{"d_model": 160, "n_kv_head": 2, "activation": "geglu", "norm_eps": 1e-06, "init_std_down": 0.0, "lr_mult_o": 3.0, "schedule": "wsd", "decay_fraction": 0.944}
Each number is 50 + 15 x the weight over its row's rms, rounded and kept within 0 to 99. Layers, rows and columns count from 0. The size before them is the row's rms in percent of the matrix's.

# layer 7 MLP down, 160x320, rms 0.172, rows 0-108, columns 128-191
109:50 66 58 33 57 45 47 63 58 72 31 49 64 51 30 59 38 50 40 40 64 39 48 49 57 53 40 60 50 41 44 56 40 46 33 41 47 58 46 42 58 61 48 42 40 46 34 46 80 67 43 60 60 54 57 46 31 72 31 44 52 72 45 41
101:48 44 34 55 49 34 58 24 82 54 50 20 43 59 28 85 72 77 54 46 43 76 26 74 65 31 54 70 44 28 69 61 80 50 47 58 69 27 13 48 41 72 33 43 39 38 62 48 53 31 39 49 52 77 41 36 53 73 63 64 40 48 56 68
089:39 67 33 67 34 25 38 55 74 51 68 37 50 53 56 44 53 48 76 47 52 60 23 47 54 73 46 49 39 39 59 37 75 61 66 46 44 51 61 50 38 37 26 60 55 66 57 40 67 34 50 20 68 36 51 78 39 41 51 73 70 42 69 78
100:43 43 44 35 57 57 46 59 40 78 43 52 19 58 58 49 59 26 65 10 29 70 54 36 36 54 37 41 58 61 78 29 60 57 19 62 50 40 46 59 51 49 54 42 67 58 85 58 48 51 49 58 54 67 48 59 62 61 35 60 56 20 62 40
106:54 69 28 13 56 30 67 36 57 51 58 57 75 35 59 56 51 51 38 51 40 54 50 52 45 38 59 38 73 08 37 48 69 66 61 87 55 41 57 55 73 31 50 70 51 34 54 40 56 39 27 42 74 40 24 31 37 67 47 41 45 37 50 61
105:51 53 34 48 44 42 55 36 56 55 36 45 40 50 46 38 70 51 43 45 69 68 29 41 43 41 24 46 62 45 39 53 51 55 29 39 55 48 57 47 50 77 20 46 48 45 32 59 57 37 24 55 65 21 46 37 47 33 57 33 65 42 64 28
105:52 37 33 44 27 41 61 66 54 54 59 62 41 61 48 31 65 56 31 62 60 36 60 46 71 56 27 49 67 37 88 25 56 37 16 50 60 43 47 50 61 45 63 29 40 08 85 46 47 61 74 40 53 75 64 62 20 48 46 43 56 51 52 61
101:43 35 30 80 47 56 73 41 78 30 57 43 66 29 44 35 49 47 34 67 45 54 74 36 62 49 59 45 54 57 58 78 91 49 47 32 34 47 38 39 41 55 51 07 68 70 65 47 54 52 41 58 54 41 34 63 41 62 48 58 69 70 51 38
102:52 74 62 56 45 34 54 59 19 35 35 26 71 34 69 23 43 46 34 06 63 42 43 41 50 53 39 75 29 40 41 39 63 44 60 34 38 43 35 21 39 54 50 38 52 33 63 76 37 66 38 39 39 49 27 77 45 65 78 29 41 61 26 40
102:42 41 64 56 50 45 64 60 75 39 59 47 72 24 69 48 60 33 35 53 56 67 64 63 49 51 45 48 73 43 67 48 57 83 69 40 39 65 49 56 66 45 37 31 54 20 54 33 57 41 63 31 55 24 38 45 45 45 42 72 77 38 58 18
089:52 23 74 31 50 78 66 66 23 42 49 36 51 72 53 44 41 58 54 16 61 47 62 58 31 47 53 38 11 28 65 55 45 43 46 41 43 59 21 46 28 56 28 38 62 46 67 71 53 71 43 62 28 63 37 73 52 54 35 73 69 69 60 37
100:51 56 30 50 65 37 57 32 57 38 52 75 59 73 61 76 46 24 56 50 60 42 22 60 72 56 56 59 64 41 94 63 54 28 72 44 40 35 41 22 52 30 56 26 37 24 56 57 61 64 33 37 40 51 57 74 40 27 42 76 44 46 41 33
093:40 47 58 34 40 54 49 33 35 43 47 25 62 71 76 25 46 79 35 59 65 56 23 48 43 32 58 18 40 53 54 59 17 27 23 61 53 55 59 45 42 37 40 65 56 44 63 60 78 26 81 67 00 59 71 50 59 32 30 53 70 48 58 52
110:46 57 20 62 41 78 59 40 37 79 72 52 55 61 81 48 27 54 71 39 19 39 35 38 50 61 64 62 52 13 71 37 57 27 27 38 86 53 56 68 24 30 35 60 29 48 40 70 47 63 61 68 55 42 60 32 36 38 17 51 56 37 56 65
097:58 69 67 60 26 42 63 31 42 39 69 56 65 50 24 30 42 53 54 31 50 32 64 60 59 54 71 35 29 20 61 59 56 20 43 43 52 29 42 67 57 27 16 58 23 52 40 80 74 84 34 41 30 70 64 35 61 42 72 41 45 55 39 55
095:46 53 12 56 57 69 40 52 77 72 44 19 55 69 30 66 32 72 36 49 55 50 46 66 32 57 50 56 68 59 62 32 42 55 22 10 70 56 31 63 23 54 50 30 48 39 42 72 19 56 84 64 66 29 33 57 62 42 65 39 34 45 87 61
100:36 41 39 44 56 44 47 48 34 55 38 60 75 54 49 62 41 18 30 29 42 69 21 69 54 43 55 55 61 22 20 28 68 30 56 71 53 65 34 53 32 69 48 57 58 64 49 53 46 60 53 65 40 53 63 53 29 43 59 60 24 43 14 39
092:69 40 47 48 80 25 63 30 53 51 54 21 63 24 56 44 60 40 39 60 67 40 33 34 61 57 16 43 56 14 70 55 35 48 67 36 51 46 53 77 75 43 49 62 82 47 43 27 59 46 59 58 41 35 70 54 54 53 31 53 30 58 41 70
101:38 37 71 27 51 32 37 57 31 57 39 38 66 48 22 62 33 49 39 65 37 77 66 40 55 65 42 49 38 65 67 41 66 50 60 44 60 59 46 32 50 46 42 46 32 60 44 42 23 75 52 63 75 47 65 45 41 30 61 27 36 42 33 53
106:53 38 75 39 58 61 39 76 55 40 65 85 49 61 63 34 32 47 58 48 35 45 41 50 58 54 36 53 38 40 52 42 59 41 64 57 49 55 41 74 54 35 75 50 60 37 52 44 45 42 53 61 64 70 31 45 44 27 76 29 71 46 43 60
090:34 78 64 61 73 15 66 59 34 69 47 40 71 37 44 24 48 64 36 48 50 65 53 10 47 46 51 36 57 59 45 53 50 57 60 77 30 39 74 50 63 67 31 67 46 45 24 51 36 55 38 61 61 62 65 37 69 87 46 49 44 71 47 30
087:46 43 32 56 83 20 51 46 42 12 59 43 55 60 48 90 31 89 39 57 51 46 35 44 66 60 42 61 30 52 40 49 36 66 39 29 66 07 47 56 66 63 51 71 82 72 43 57 44 40 52 56 39 62 40 54 37 38 58 41 52 30 33 50
098:56 34 28 63 57 29 56 65 48 53 48 25 61 68 39 30 83 68 51 45 47 58 72 32 65 53 63 60 63 43 67 60 80 42 37 48 59 63 62 68 84 64 69 47 44 79 67 67 14 64 36 54 72 48 47 38 31 33 31 82 60 50 38 56
097:31 35 47 54 36 47 31 56 44 29 56 49 87 48 65 63 43 56 66 47 45 48 68 48 44 64 64 46 74 34 88 93 68 64 47 38 54 42 34 41 30 36 31 36 39 27 25 41 71 47 74 70 49 46 39 46 47 59 63 61 31 59 49 51
089:21 71 47 60 48 42 21 46 68 74 43 34 26 23 27 53 41 57 59 37 27 49 54 46 45 41 52 40 54 93 41 49 57 88 68 28 51 48 54 60 47 74 55 51 54 63 61 74 41 40 64 44 24 52 69 41 50 32 14 33 55 63 59 39
100:46 47 38 52 60 38 62 78 58 59 62 71 59 84 48 43 35 54 57 44 62 42 50 57 31 48 53 42 59 71 66 53 34 59 70 66 72 42 34 53 47 51 46 51 49 64 62 51 42 38 52 44 52 55 34 31 33 49 51 60 83 43 49 52
092:53 15 42 38 48 50 55 59 68 25 51 43 44 17 58 31 54 80 42 33 56 49 67 60 64 48 57 55 29 80 51 67 47 46 46 55 48 56 57 36 59 62 37 70 39 86 54 65 61 25 63 41 58 54 47 20 18 81 47 52 45 45 29 36
103:68 45 55 79 35 54 61 76 45 81 82 38 46 52 49 62 43 53 48 48 81 43 69 50 64 37 38 38 32 67 48 72 56 54 53 49 46 31 60 49 41 60 51 54 46 52 06 52 64 70 59 43 32 28 47 59 52 38 20 73 45 61 46 81
098:56 24 29 84 46 39 33 48 36 67 43 43 50 62 45 62 46 40 71 57 81 51 52 69 48 40 38 29 26 55 40 52 53 48 37 39 74 61 31 60 49 71 46 57 62 41 54 60 47 56 74 40 81 52 29 68 59 42 34 42 41 59 60 56
097:41 43 50 66 42 55 43 43 53 62 75 64 33 62 48 48 40 49 60 51 66 41 20 66 52 30 47 40 68 52 33 63 39 32 35 40 57 42 77 49 47 49 57 57 41 36 52 56 68 39 41 53 34 44 36 59 25 38 40 51 61 54 59 50
097:39 51 60 28 49 50 37 43 76 52 71 43 64 60 44 38 51 36 58 49 34 45 35 63 46 68 39 57 51 35 56 59 33 63 38 67 35 47 70 55 68 34 52 49 56 26 45 50 52 47 17 50 45 61 27 28 70 67 20 65 37 45 29 80
096:47 44 64 73 44 43 57 34 65 63 42 22 33 54 64 49 54 59 42 21 28 60 41 31 56 39 47 46 75 45 55 55 62 88 49 27 57 29 62 39 69 07 50 54 70 26 60 60 55 27 45 51 64 75 61 27 80 61 61 71 50 36 30 52
102:41 53 39 44 80 63 19 23 53 64 31 43 50 37 58 43 72 49 63 39 35 64 45 56 51 35 64 51 35 60 46 35 46 73 36 52 48 65 52 58 77 46 41 38 64 51 39 59 65 67 59 62 50 42 32 45 54 37 47 64 55 58 71 41
102:69 80 72 33 43 46 56 68 70 42 57 14 38 65 11 49 24 53 50 64 78 64 53 51 48 65 30 46 53 37 12 25 87 27 43 41 58 30 54 43 38 49 62 85 43 41 31 42 63 52 33 49 47 32 54 37 33 39 50 36 55 39 67 58
100:21 40 52 62 36 59 60 56 43 49 59 68 54 68 50 74 66 49 61 56 62 40 88 60 62 53 49 88 46 55 43 37 49 49 63 16 52 33 52 49 61 27 36 67 41 51 73 55 41 43 57 42 62 60 77 63 68 44 49 64 64 63 63 33
098:86 63 44 52 42 42 77 47 47 44 19 52 58 41 31 39 54 56 55 51 43 36 54 47 48 52 59 76 43 48 71 54 73 41 68 49 58 32 35 54 32 68 35 26 38 35 55 40 76 47 46 36 32 35 44 51 33 67 33 71 20 53 51 78
097:42 72 32 53 49 46 54 72 37 54 38 42 64 46 42 46 35 35 55 58 31 62 42 49 40 49 25 43 87 58 42 47 46 82 59 63 24 50 46 28 43 57 64 88 40 61 37 38 41 81 74 24 38 49 28 86 37 23 28 50 41 50 31 53
090:48 53 50 44 55 61 60 48 55 57 61 62 93 86 54 77 54 33 59 43 37 56 49 55 39 63 90 58 49 52 69 41 56 62 36 61 62 58 59 47 48 47 56 23 20 58 62 51 49 68 60 27 54 33 37 55 42 53 40 52 35 50 59 46
095:59 47 48 75 55 38 42 73 49 73 70 40 32 52 61 52 27 47 47 54 67 66 59 70 77 30 48 52 29 33 50 30 44 87 62 34 49 60 26 38 69 60 54 23 51 54 43 31 37 48 59 44 68 64 53 60 33 49 30 34 76 66 35 51
099:50 76 32 64 67 68 46 43 24 62 34 66 65 55 46 43 49 43 22 44 29 33 50 49 79 20 67 51 38 55 47 31 67 35 31 45 29 41 53 42 45 63 40 39 40 50 74 54 87 99 74 81 36 43 58 66 59 79 45 33 47 50 81 46
091:76 36 58 65 72 34 45 41 57 64 45 45 73 40 79 68 46 44 89 61 45 43 39 49 57 40 66 57 49 56 70 00 46 41 59 23 63 59 35 41 56 48 63 35 61 69 65 39 32 56 62 59 46 67 60 48 41 28 77 49 60 28 39 62
098:29 39 59 27 71 53 41 46 39 43 68 39 72 60 51 26 61 30 41 51 30 31 66 74 45 67 67 37 73 54 65 44 46 68 51 37 31 45 39 44 50 37 53 41 47 47 17 42 53 45 59 45 52 41 50 65 42 42 63 88 50 55 42 38
093:70 31 72 49 38 55 28 56 49 48 22 59 28 42 54 50 67 49 51 69 48 32 41 69 50 43 36 31 37 31 63 20 57 33 43 11 37 60 39 40 26 48 65 40 47 16 41 42 49 57 33 75 40 55 54 34 60 52 25 50 71 55 75 32
093:33 29 33 55 28 42 61 37 52 39 55 49 49 59 47 49 45 28 62 57 36 44 53 49 62 62 57 42 12 45 49 49 40 37 58 48 23 58 57 33 58 82 37 40 34 51 55 46 18 39 43 38 30 39 51 70 52 60 56 59 79 42 62 42
099:61 46 81 47 56 37 33 43 49 28 88 47 57 38 59 54 42 60 50 42 50 37 52 38 30 37 48 22 50 39 43 50 55 29 77 38 39 83 42 74 69 27 66 62 52 56 80 40 60 62 76 47 46 19 37 29 47 62 49 33 47 56 72 65
101:48 60 63 47 47 34 23 31 42 76 43 66 53 69 30 58 50 82 56 36 54 31 53 40 53 59 75 63 65 26 25 63 89 53 43 68 44 30 75 47 45 81 51 46 41 47 31 36 17 52 59 62 41 32 37 51 35 51 49 34 70 64 69 44
090:58 69 55 65 33 48 86 58 63 62 87 50 61 55 61 60 58 53 53 31 54 45 71 57 47 56 42 66 23 41 14 49 59 26 47 57 64 40 73 46 54 70 53 60 60 41 79 59 54 58 65 63 64 65 48 54 43 40 77 65 63 49 59 49
093:68 33 49 40 13 49 54 59 64 51 73 28 54 16 60 59 55 77 39 28 46 49 71 37 31 47 52 50 38 45 71 44 58 65 69 45 57 41 63 36 73 44 75 54 62 26 45 25 61 55 29 56 55 59 63 49 16 61 55 52 35 49 51 45
096:58 40 60 48 49 62 42 56 45 34 31 55 50 64 40 43 42 49 73 34 76 27 89 51 54 53 36 46 60 47 27 53 07 42 68 44 20 36 45 60 73 14 57 68 48 67 50 68 45 46 36 49 66 51 41 75 47 54 46 62 56 49 64 31
102:68 56 46 46 69 42 41 75 45 37 58 46 61 57 29 52 69 57 42 56 68 56 21 55 94 52 54 80 48 56 59 59 70 45 51 42 48 55 40 38 71 62 43 47 39 54 67 47 25 46 34 60 60 46 37 29 56 46 40 54 61 54 26 78
094:53 40 61 68 62 52 47 43 57 45 31 35 49 46 52 47 54 46 58 67 32 48 50 44 26 51 58 28 60 41 57 52 47 78 58 54 49 46 56 25 40 48 34 62 55 42 56 43 45 57 41 88 35 71 49 48 67 64 36 67 51 32 83 35
155:68 46 61 35 61 70 38 58 55 67 61 55 41 50 51 58 54 63 61 48 52 52 39 74 52 48 36 26 44 34 53 49 43 56 73 56 52 84 27 71 55 28 56 62 76 82 51 75 37 20 61 39 64 56 70 22 41 70 48 72 65 69 54 40
106:04 45 67 36 55 44 52 47 44 45 65 51 53 27 53 57 65 72 62 83 57 50 27 44 48 23 70 84 43 57 52 38 62 36 60 80 43 59 56 48 43 58 50 85 40 27 59 65 86 45 71 21 55 61 58 65 46 44 67 25 64 62 42 42
099:45 27 48 70 35 51 54 51 65 64 37 68 57 36 50 68 69 41 61 26 39 47 59 43 34 59 62 52 63 77 53 48 45 39 55 63 45 32 48 57 41 57 20 60 60 54 67 89 40 56 65 59 51 45 52 60 44 18 59 15 72 65 57 58
102:40 49 59 50 62 51 51 91 63 65 60 44 29 42 68 34 64 73 21 52 64 28 55 59 23 30 57 41 29 61 50 59 53 50 68 64 29 49 55 65 38 51 71 61 44 70 49 46 21 82 70 45 55 62 37 50 51 44 77 52 50 29 77 66
096:72 64 66 68 55 58 53 78 39 55 75 74 47 34 56 25 63 54 60 32 18 65 60 52 61 56 37 51 47 52 46 23 48 45 78 48 45 42 43 51 54 56 32 66 59 34 25 60 44 53 47 59 62 53 69 64 70 38 42 55 55 62 67 43
110:58 43 59 48 61 61 67 34 53 68 39 41 31 38 76 74 31 73 59 41 44 45 37 53 52 56 51 54 52 36 66 34 27 47 63 76 30 47 25 49 75 28 49 55 33 45 39 28 36 27 48 35 55 45 70 52 79 71 75 51 66 52 34 42
096:31 71 33 34 53 83 77 58 63 57 42 72 47 39 78 71 58 69 34 46 63 68 39 59 53 66 54 50 45 99 49 87 47 62 47 49 61 83 42 59 72 33 78 48 58 55 64 48 43 24 34 44 25 55 53 39 47 50 57 46 57 58 42 22
100:63 65 36 45 57 71 33 29 47 56 18 31 49 41 24 70 61 44 48 57 49 48 69 42 46 36 62 58 66 36 38 71 35 73 58 28 28 21 16 45 57 63 55 71 46 55 37 58 72 29 37 49 39 28 39 72 41 16 49 55 33 43 65 73
120:18 71 40 39 41 54 56 92 36 51 39 33 28 47 44 42 18 24 57 27 64 45 57 31 57 65 68 61 38 52 58 65 70 49 41 57 49 47 46 69 47 46 44 68 51 53 56 54 29 83 43 34 69 52 43 55 49 43 70 68 78 24 53 47
107:40 47 70 46 64 79 45 29 69 48 31 47 59 46 46 63 43 35 58 54 60 49 52 41 37 51 65 55 66 70 73 53 37 35 54 55 38 40 48 80 48 73 47 70 51 12 61 34 57 46 56 29 69 70 57 60 46 37 30 56 29 28 42 44
108:44 52 55 50 52 58 48 37 48 46 30 40 41 49 35 72 63 58 62 64 57 78 54 54 36 50 46 56 54 35 53 27 19 30 59 36 28 63 28 23 60 41 13 47 46 42 60 59 78 79 35 55 61 30 67 52 77 32 52 55 46 49 51 30
110:50 80 74 45 48 41 49 41 40 61 38 42 17 19 27 67 76 40 38 55 57 70 56 53 32 70 44 60 54 39 52 42 54 39 52 42 67 71 58 52 41 45 62 60 57 45 68 59 57 45 49 32 54 59 41 56 49 50 53 34 25 62 48 31
102:73 36 30 48 56 51 36 49 58 61 52 61 45 42 41 67 47 86 51 51 46 53 58 48 58 58 71 60 74 50 52 78 34 68 56 65 35 35 49 53 62 42 32 83 40 67 19 55 47 44 67 46 48 63 63 20 49 41 77 73 53 39 39 61
097:52 48 48 48 74 76 63 49 37 69 47 66 51 64 30 39 35 40 31 11 50 45 38 43 66 38 57 49 73 44 57 42 62 41 26 48 29 70 61 68 32 73 41 40 50 56 52 49 50 67 80 43 59 46 61 56 37 70 60 71 68 58 48 68
092:49 43 60 25 35 53 46 57 76 26 54 53 33 56 13 67 55 38 72 63 67 20 64 64 61 69 27 28 46 58 22 38 52 31 44 58 59 32 57 68 46 76 36 54 44 22 78 42 66 26 33 54 57 71 16 32 46 59 66 50 49 50 62 60
100:61 67 74 51 44 54 45 38 32 43 62 27 63 59 60 59 49 55 53 32 44 78 38 52 64 74 81 42 46 55 45 42 16 24 63 52 44 68 37 58 57 36 53 25 51 74 67 41 22 62 34 63 38 46 53 56 21 37 73 31 86 53 57 31
109:56 57 34 29 28 45 51 36 65 47 47 43 72 80 35 41 70 49 54 54 61 60 28 52 63 52 48 94 56 59 58 45 23 46 31 49 46 36 49 62 37 43 72 49 44 68 61 52 65 50 54 44 47 59 27 48 49 68 58 69 38 40 43 64
099:64 42 42 29 66 72 67 71 41 53 24 37 53 37 65 28 57 57 47 38 40 70 53 41 49 51 51 48 62 60 28 30 51 37 44 41 81 39 51 58 30 53 51 58 39 83 37 77 62 81 78 33 46 78 67 56 56 33 58 46 23 40 43 11
098:64 56 55 49 22 41 50 67 55 21 37 35 59 23 36 52 39 38 55 56 32 34 57 36 31 51 70 48 44 69 66 41 88 52 65 23 51 33 30 38 68 55 54 63 50 47 36 37 67 23 22 58 39 36 37 49 22 46 64 33 29 81 44 63
107:88 37 47 35 52 39 38 39 49 75 43 58 81 68 62 42 49 83 36 45 65 56 27 35 65 70 59 76 55 31 36 61 49 48 00 59 88 45 57 47 41 48 55 77 31 25 60 64 42 57 56 43 56 77 41 44 45 42 47 55 40 51 71 13
089:58 39 49 53 49 66 58 29 61 33 34 20 36 37 45 67 45 54 66 53 78 78 22 65 62 24 50 68 46 42 48 53 59 55 38 42 26 66 62 65 43 44 33 45 54 40 57 25 43 46 37 34 46 39 65 39 45 37 65 36 74 43 81 31
103:48 42 55 55 63 44 45 44 26 57 29 75 59 53 56 54 44 27 44 29 43 83 34 73 09 17 59 53 66 78 42 58 41 40 47 79 42 45 29 27 31 70 63 61 25 32 72 28 24 65 71 58 56 41 63 45 35 67 56 50 38 40 58 41
105:51 33 35 63 54 45 35 55 28 73 40 30 55 37 41 59 49 56 50 53 43 41 44 44 61 51 67 69 71 67 17 22 41 41 41 35 40 65 48 26 58 40 27 33 52 43 41 35 48 42 49 59 58 22 39 26 33 68 50 29 65 43 34 47
096:36 64 20 78 51 56 67 51 67 51 45 27 43 40 31 47 25 48 70 54 62 54 35 71 52 34 66 54 11 49 33 26 56 53 49 54 70 53 53 59 65 43 57 67 57 49 56 40 67 53 58 38 63 31 51 63 66 63 36 14 42 70 64 60
095:63 50 40 69 41 42 44 77 27 69 69 78 51 41 67 49 38 47 51 68 31 60 66 64 42 43 38 48 35 54 49 57 80 35 31 18 54 56 68 53 53 50 45 41 39 46 40 58 70 53 26 49 58 39 59 41 61 27 59 90 48 61 34 29
099:64 75 45 29 37 79 46 51 68 55 64 35 44 37 34 33 36 40 60 37 60 35 49 61 53 47 26 54 44 45 72 46 39 65 40 56 53 59 47 71 36 59 81 54 54 42 74 14 43 60 45 35 72 67 41 37 36 24 47 29 31 42 08 49
095:33 37 62 88 35 48 52 61 32 33 74 47 46 79 41 99 56 66 72 56 20 24 40 53 50 58 55 51 75 44 62 56 60 40 42 81 49 48 44 30 43 69 71 63 36 51 60 41 43 46 60 39 62 18 29 55 51 52 52 89 45 44 61 50
102:38 35 65 68 77 74 67 14 70 41 48 16 72 53 41 45 33 54 46 67 50 48 46 63 50 58 51 38 55 47 21 50 62 56 53 37 62 43 61 71 79 48 66 70 33 57 52 26 36 43 52 15 38 44 72 69 42 34 64 61 64 60 75 36
098:43 51 27 61 73 47 28 38 82 73 64 49 85 44 37 45 47 16 35 61 13 34 40 79 35 61 56 49 64 58 66 50 36 59 56 71 54 21 59 57 48 73 51 42 44 48 41 42 38 53 66 39 30 44 26 57 81 38 69 51 55 79 64 26
108:55 75 65 28 32 63 61 27 29 52 54 63 43 54 34 36 42 49 30 44 39 34 23 68 37 47 89 53 44 55 69 54 63 41 48 76 77 50 53 62 61 50 44 50 32 57 54 66 29 75 51 17 32 41 52 45 47 51 44 57 66 40 45 58
095:41 43 64 58 56 67 51 39 75 78 57 35 41 41 30 73 59 38 50 67 41 44 36 33 25 41 53 20 39 63 64 09 45 64 35 78 30 52 41 59 35 51 54 34 32 38 31 49 46 26 73 20 37 58 54 50 55 62 35 33 26 62 49 62
107:28 55 46 56 39 67 69 26 41 58 46 65 36 69 52 70 38 80 59 41 48 62 47 55 11 79 29 33 87 52 39 57 52 39 35 55 31 66 42 37 49 49 60 50 50 31 17 45 37 48 57 45 68 39 87 56 51 51 61 62 60 53 39 60
107:48 53 38 41 44 35 24 58 64 90 64 60 38 56 51 40 26 92 54 51 60 67 57 71 52 42 34 32 42 54 60 50 47 40 48 46 43 44 48 53 57 61 65 36 41 72 44 47 30 56 53 45 67 46 57 28 67 49 27 35 45 54 47 48
101:36 39 68 41 64 32 63 54 49 49 37 42 77 38 43 51 56 33 44 56 56 55 80 53 59 58 76 37 58 77 11 52 59 52 60 50 24 56 92 36 78 41 39 58 49 67 55 49 40 59 45 51 49 43 50 50 37 39 63 68 27 63 44 59
105:49 37 22 21 61 46 25 38 52 29 45 23 55 66 39 61 61 60 51 41 34 67 35 49 65 54 58 57 50 66 47 28 33 54 49 28 63 76 32 59 50 48 37 47 57 46 44 35 30 55 57 36 87 44 50 47 69 62 41 36 61 34 20 37
105:49 22 48 81 58 80 34 56 64 63 58 30 32 37 88 30 53 48 53 29 83 34 31 67 36 54 60 45 23 28 58 54 43 55 45 45 54 33 36 75 24 55 64 66 52 48 63 44 53 41 56 40 46 53 55 29 45 67 38 56 49 46 54 56
105:39 57 34 52 40 51 49 35 63 56 65 43 57 64 32 49 56 10 37 71 24 19 68 63 53 64 57 58 49 58 24 28 78 50 58 41 58 64 32 30 55 66 80 39 48 52 54 60 71 41 57 53 62 43 38 35 99 32 62 52 18 57 58 49
097:50 69 26 72 44 56 61 59 44 52 79 38 26 54 44 64 35 55 62 75 31 54 53 36 16 26 35 51 34 76 64 37 72 54 69 42 28 78 33 17 52 59 54 58 43 49 38 49 57 80 51 40 41 49 43 25 82 34 67 37 38 59 56 42
097:45 46 44 41 34 60 49 59 77 43 16 65 44 28 68 42 41 42 42 58 42 26 60 63 26 80 67 11 40 30 87 60 54 79 49 73 45 44 55 61 39 65 32 63 69 64 32 27 63 63 81 66 49 42 49 69 55 29 43 47 25 45 22 28
099:78 46 45 59 76 47 42 67 48 40 79 35 45 57 67 44 50 45 40 46 66 48 35 47 57 60 54 32 39 59 27 34 21 38 33 62 69 61 58 50 77 55 55 79 31 54 76 28 41 51 23 56 54 78 44 63 37 20 62 69 57 57 52 66
102:37 53 78 79 82 51 30 53 32 63 35 58 43 48 46 23 58 51 83 50 41 31 18 62 72 30 58 56 53 54 58 51 37 55 46 30 49 59 72 53 46 28 53 49 29 38 34 53 37 70 54 52 87 60 45 59 25 35 35 33 39 53 60 41
098:54 59 65 52 61 41 35 58 36 76 69 10 38 31 42 63 48 57 44 60 30 46 52 45 77 21 43 49 55 41 58 45 31 62 61 38 51 77 66 62 29 41 26 34 54 42 60 38 72 79 51 67 51 34 41 51 31 40 53 22 74 46 31 39
095:59 55 63 58 45 66 42 68 15 75 52 54 44 67 31 63 28 71 41 70 85 54 68 56 70 41 30 68 58 46 48 65 37 60 42 68 56 61 43 53 73 44 71 51 30 57 34 65 62 74 49 50 45 34 61 48 46 40 77 54 38 42 56 66
103:20 35 61 64 57 45 79 50 44 46 77 33 73 63 66 42 31 42 44 41 45 51 41 23 40 54 35 73 59 36 34 11 28 47 50 39 60 64 55 54 37 66 56 53 32 57 43 65 33 57 52 54 55 32 57 35 41 67 48 55 41 42 68 56
092:78 76 57 50 31 19 43 45 51 60 58 71 44 55 84 80 45 69 38 24 32 40 52 46 47 49 44 56 43 48 61 41 49 25 58 50 46 44 43 71 34 45 55 52 49 62 51 52 42 46 50 51 33 74 72 60 42 62 58 47 47 27 69 52
097:85 41 51 58 29 45 54 26 48 43 54 46 56 91 53 37 51 47 49 34 65 59 31 54 21 65 78 63 76 46 26 83 65 44 63 20 27 56 57 67 54 71 64 44 56 33 27 54 41 26 34 49 65 50 38 50 46 38 31 75 64 35 40 40
093:65 23 55 44 54 38 64 39 54 56 69 24 64 38 48 24 42 58 60 38 36 63 53 44 54 75 33 34 73 25 72 52 32 39 34 59 27 56 47 57 61 46 37 28 66 40 52 65 55 44 40 37 51 24 71 49 53 80 49 28 52 59 59 39
099:25 66 50 60 55 35 38 56 46 56 61 26 62 66 51 50 54 30 20 49 42 81 46 60 57 69 28 22 54 69 46 40 31 36 58 33 30 49 67 38 44 43 50 61 69 60 52 63 69 39 56 57 54 32 61 50 48 49 73 61 61 61 50 57
105:50 55 53 62 75 29 42 49 53 56 54 61 62 21 54 48 71 59 47 37 55 36 16 30 53 42 32 61 69 08 24 52 37 37 34 57 51 38 40 73 39 59 59 61 44 63 53 61 30 57 54 31 71 36 42 57 71 38 66 42 57 75 69 00
096:39 43 62 57 49 51 43 36 48 39 47 47 43 74 44 43 38 67 36 59 49 64 40 42 26 43 56 79 35 77 56 39 45 67 23 83 27 27 68 40 58 60 40 46 76 53 49 63 60 64 54 63 60 62 30 56 53 59 58 32 77 48 33 13
100:45 64 58 59 71 26 48 49 67 41 81 61 56 73 56 19 62 46 62 46 57 45 52 57 84 69 53 53 44 42 49 72 49 33 33 68 30 36 64 45 58 49 27 15 57 57 56 58 21 29 48 50 53 29 36 65 67 63 77 61 89 52 79 37
091:48 60 51 52 49 39 33 26 60 48 57 55 50 53 67 39 76 65 46 41 60 63 23 68 37 43 63 69 64 56 58 58 54 68 37 78 50 42 44 55 33 42 50 93 55 08 40 73 56 30 65 57 43 58 72 59 35 34 55 52 25 65 54 56
097:47 36 51 56 48 77 41 44 57 00 32 47 29 77 67 42 40 65 30 47 41 35 56 55 30 77 63 79 57 19 46 96 67 84 06 22 69 36 44 39 56 20 54 60 51 48 45 66 52 42 46 53 36 25 51 53 84 35 32 67 53 59 38 47
105:77 23 42 32 48 63 68 35 37 66 59 58 36 38 12 82 40 64 65 47 53 54 64 38 29 72 74 44 56 49 45 48 27 54 55 64 57 35 82 46 30 29 23 43 61 05 62 40 45 50 24 69 55 48 49 56 68 45 46 22 49 53 36 50
108:62 12 46 55 74 46 43 39 46 64 50 17 52 37 44 45 46 42 70 46 16 78 50 43 29 41 72 30 27 70 46 88 32 59 39 32 50 44 42 49 57 41 51 43 54 46 26 60 67 86 51 62 38 71 41 57 75 42 57 60 54 33 29 36
100:61 70 53 36 46 52 51 37 73 54 61 48 61 58 49 57 47 37 75 51 33 44 25 47 21 56 52 74 56 33 65 35 50 27 63 18 57 59 55 61 52 37 78 34 50 27 69 43 34 42 54 46 53 43 67 57 84 59 46 49 55 32 56 13
108:71 30 52 56 42 60 29 59 54 52 39 53 52 54 56 96 55 37 54 61 69 51 35 61 45 79 35 38 37 56 66 53 82 24 33 44 64 65 40 23 57 48 41 29 44 49 63 64 63 72 61 64 64 40 62 54 38 72 56 45 45 62 37 47
092:46 48 56 39 46 64 54 43 49 37 54 89 49 32 67 37 38 64 25 55 46 32 50 66 35 40 43 62 19 61 56 63 31 68 54 54 39 64 44 58 72 39 77 35 33 65 33 52 46 65 47 73 45 64 40 58 40 28 59 42 40 57 48 41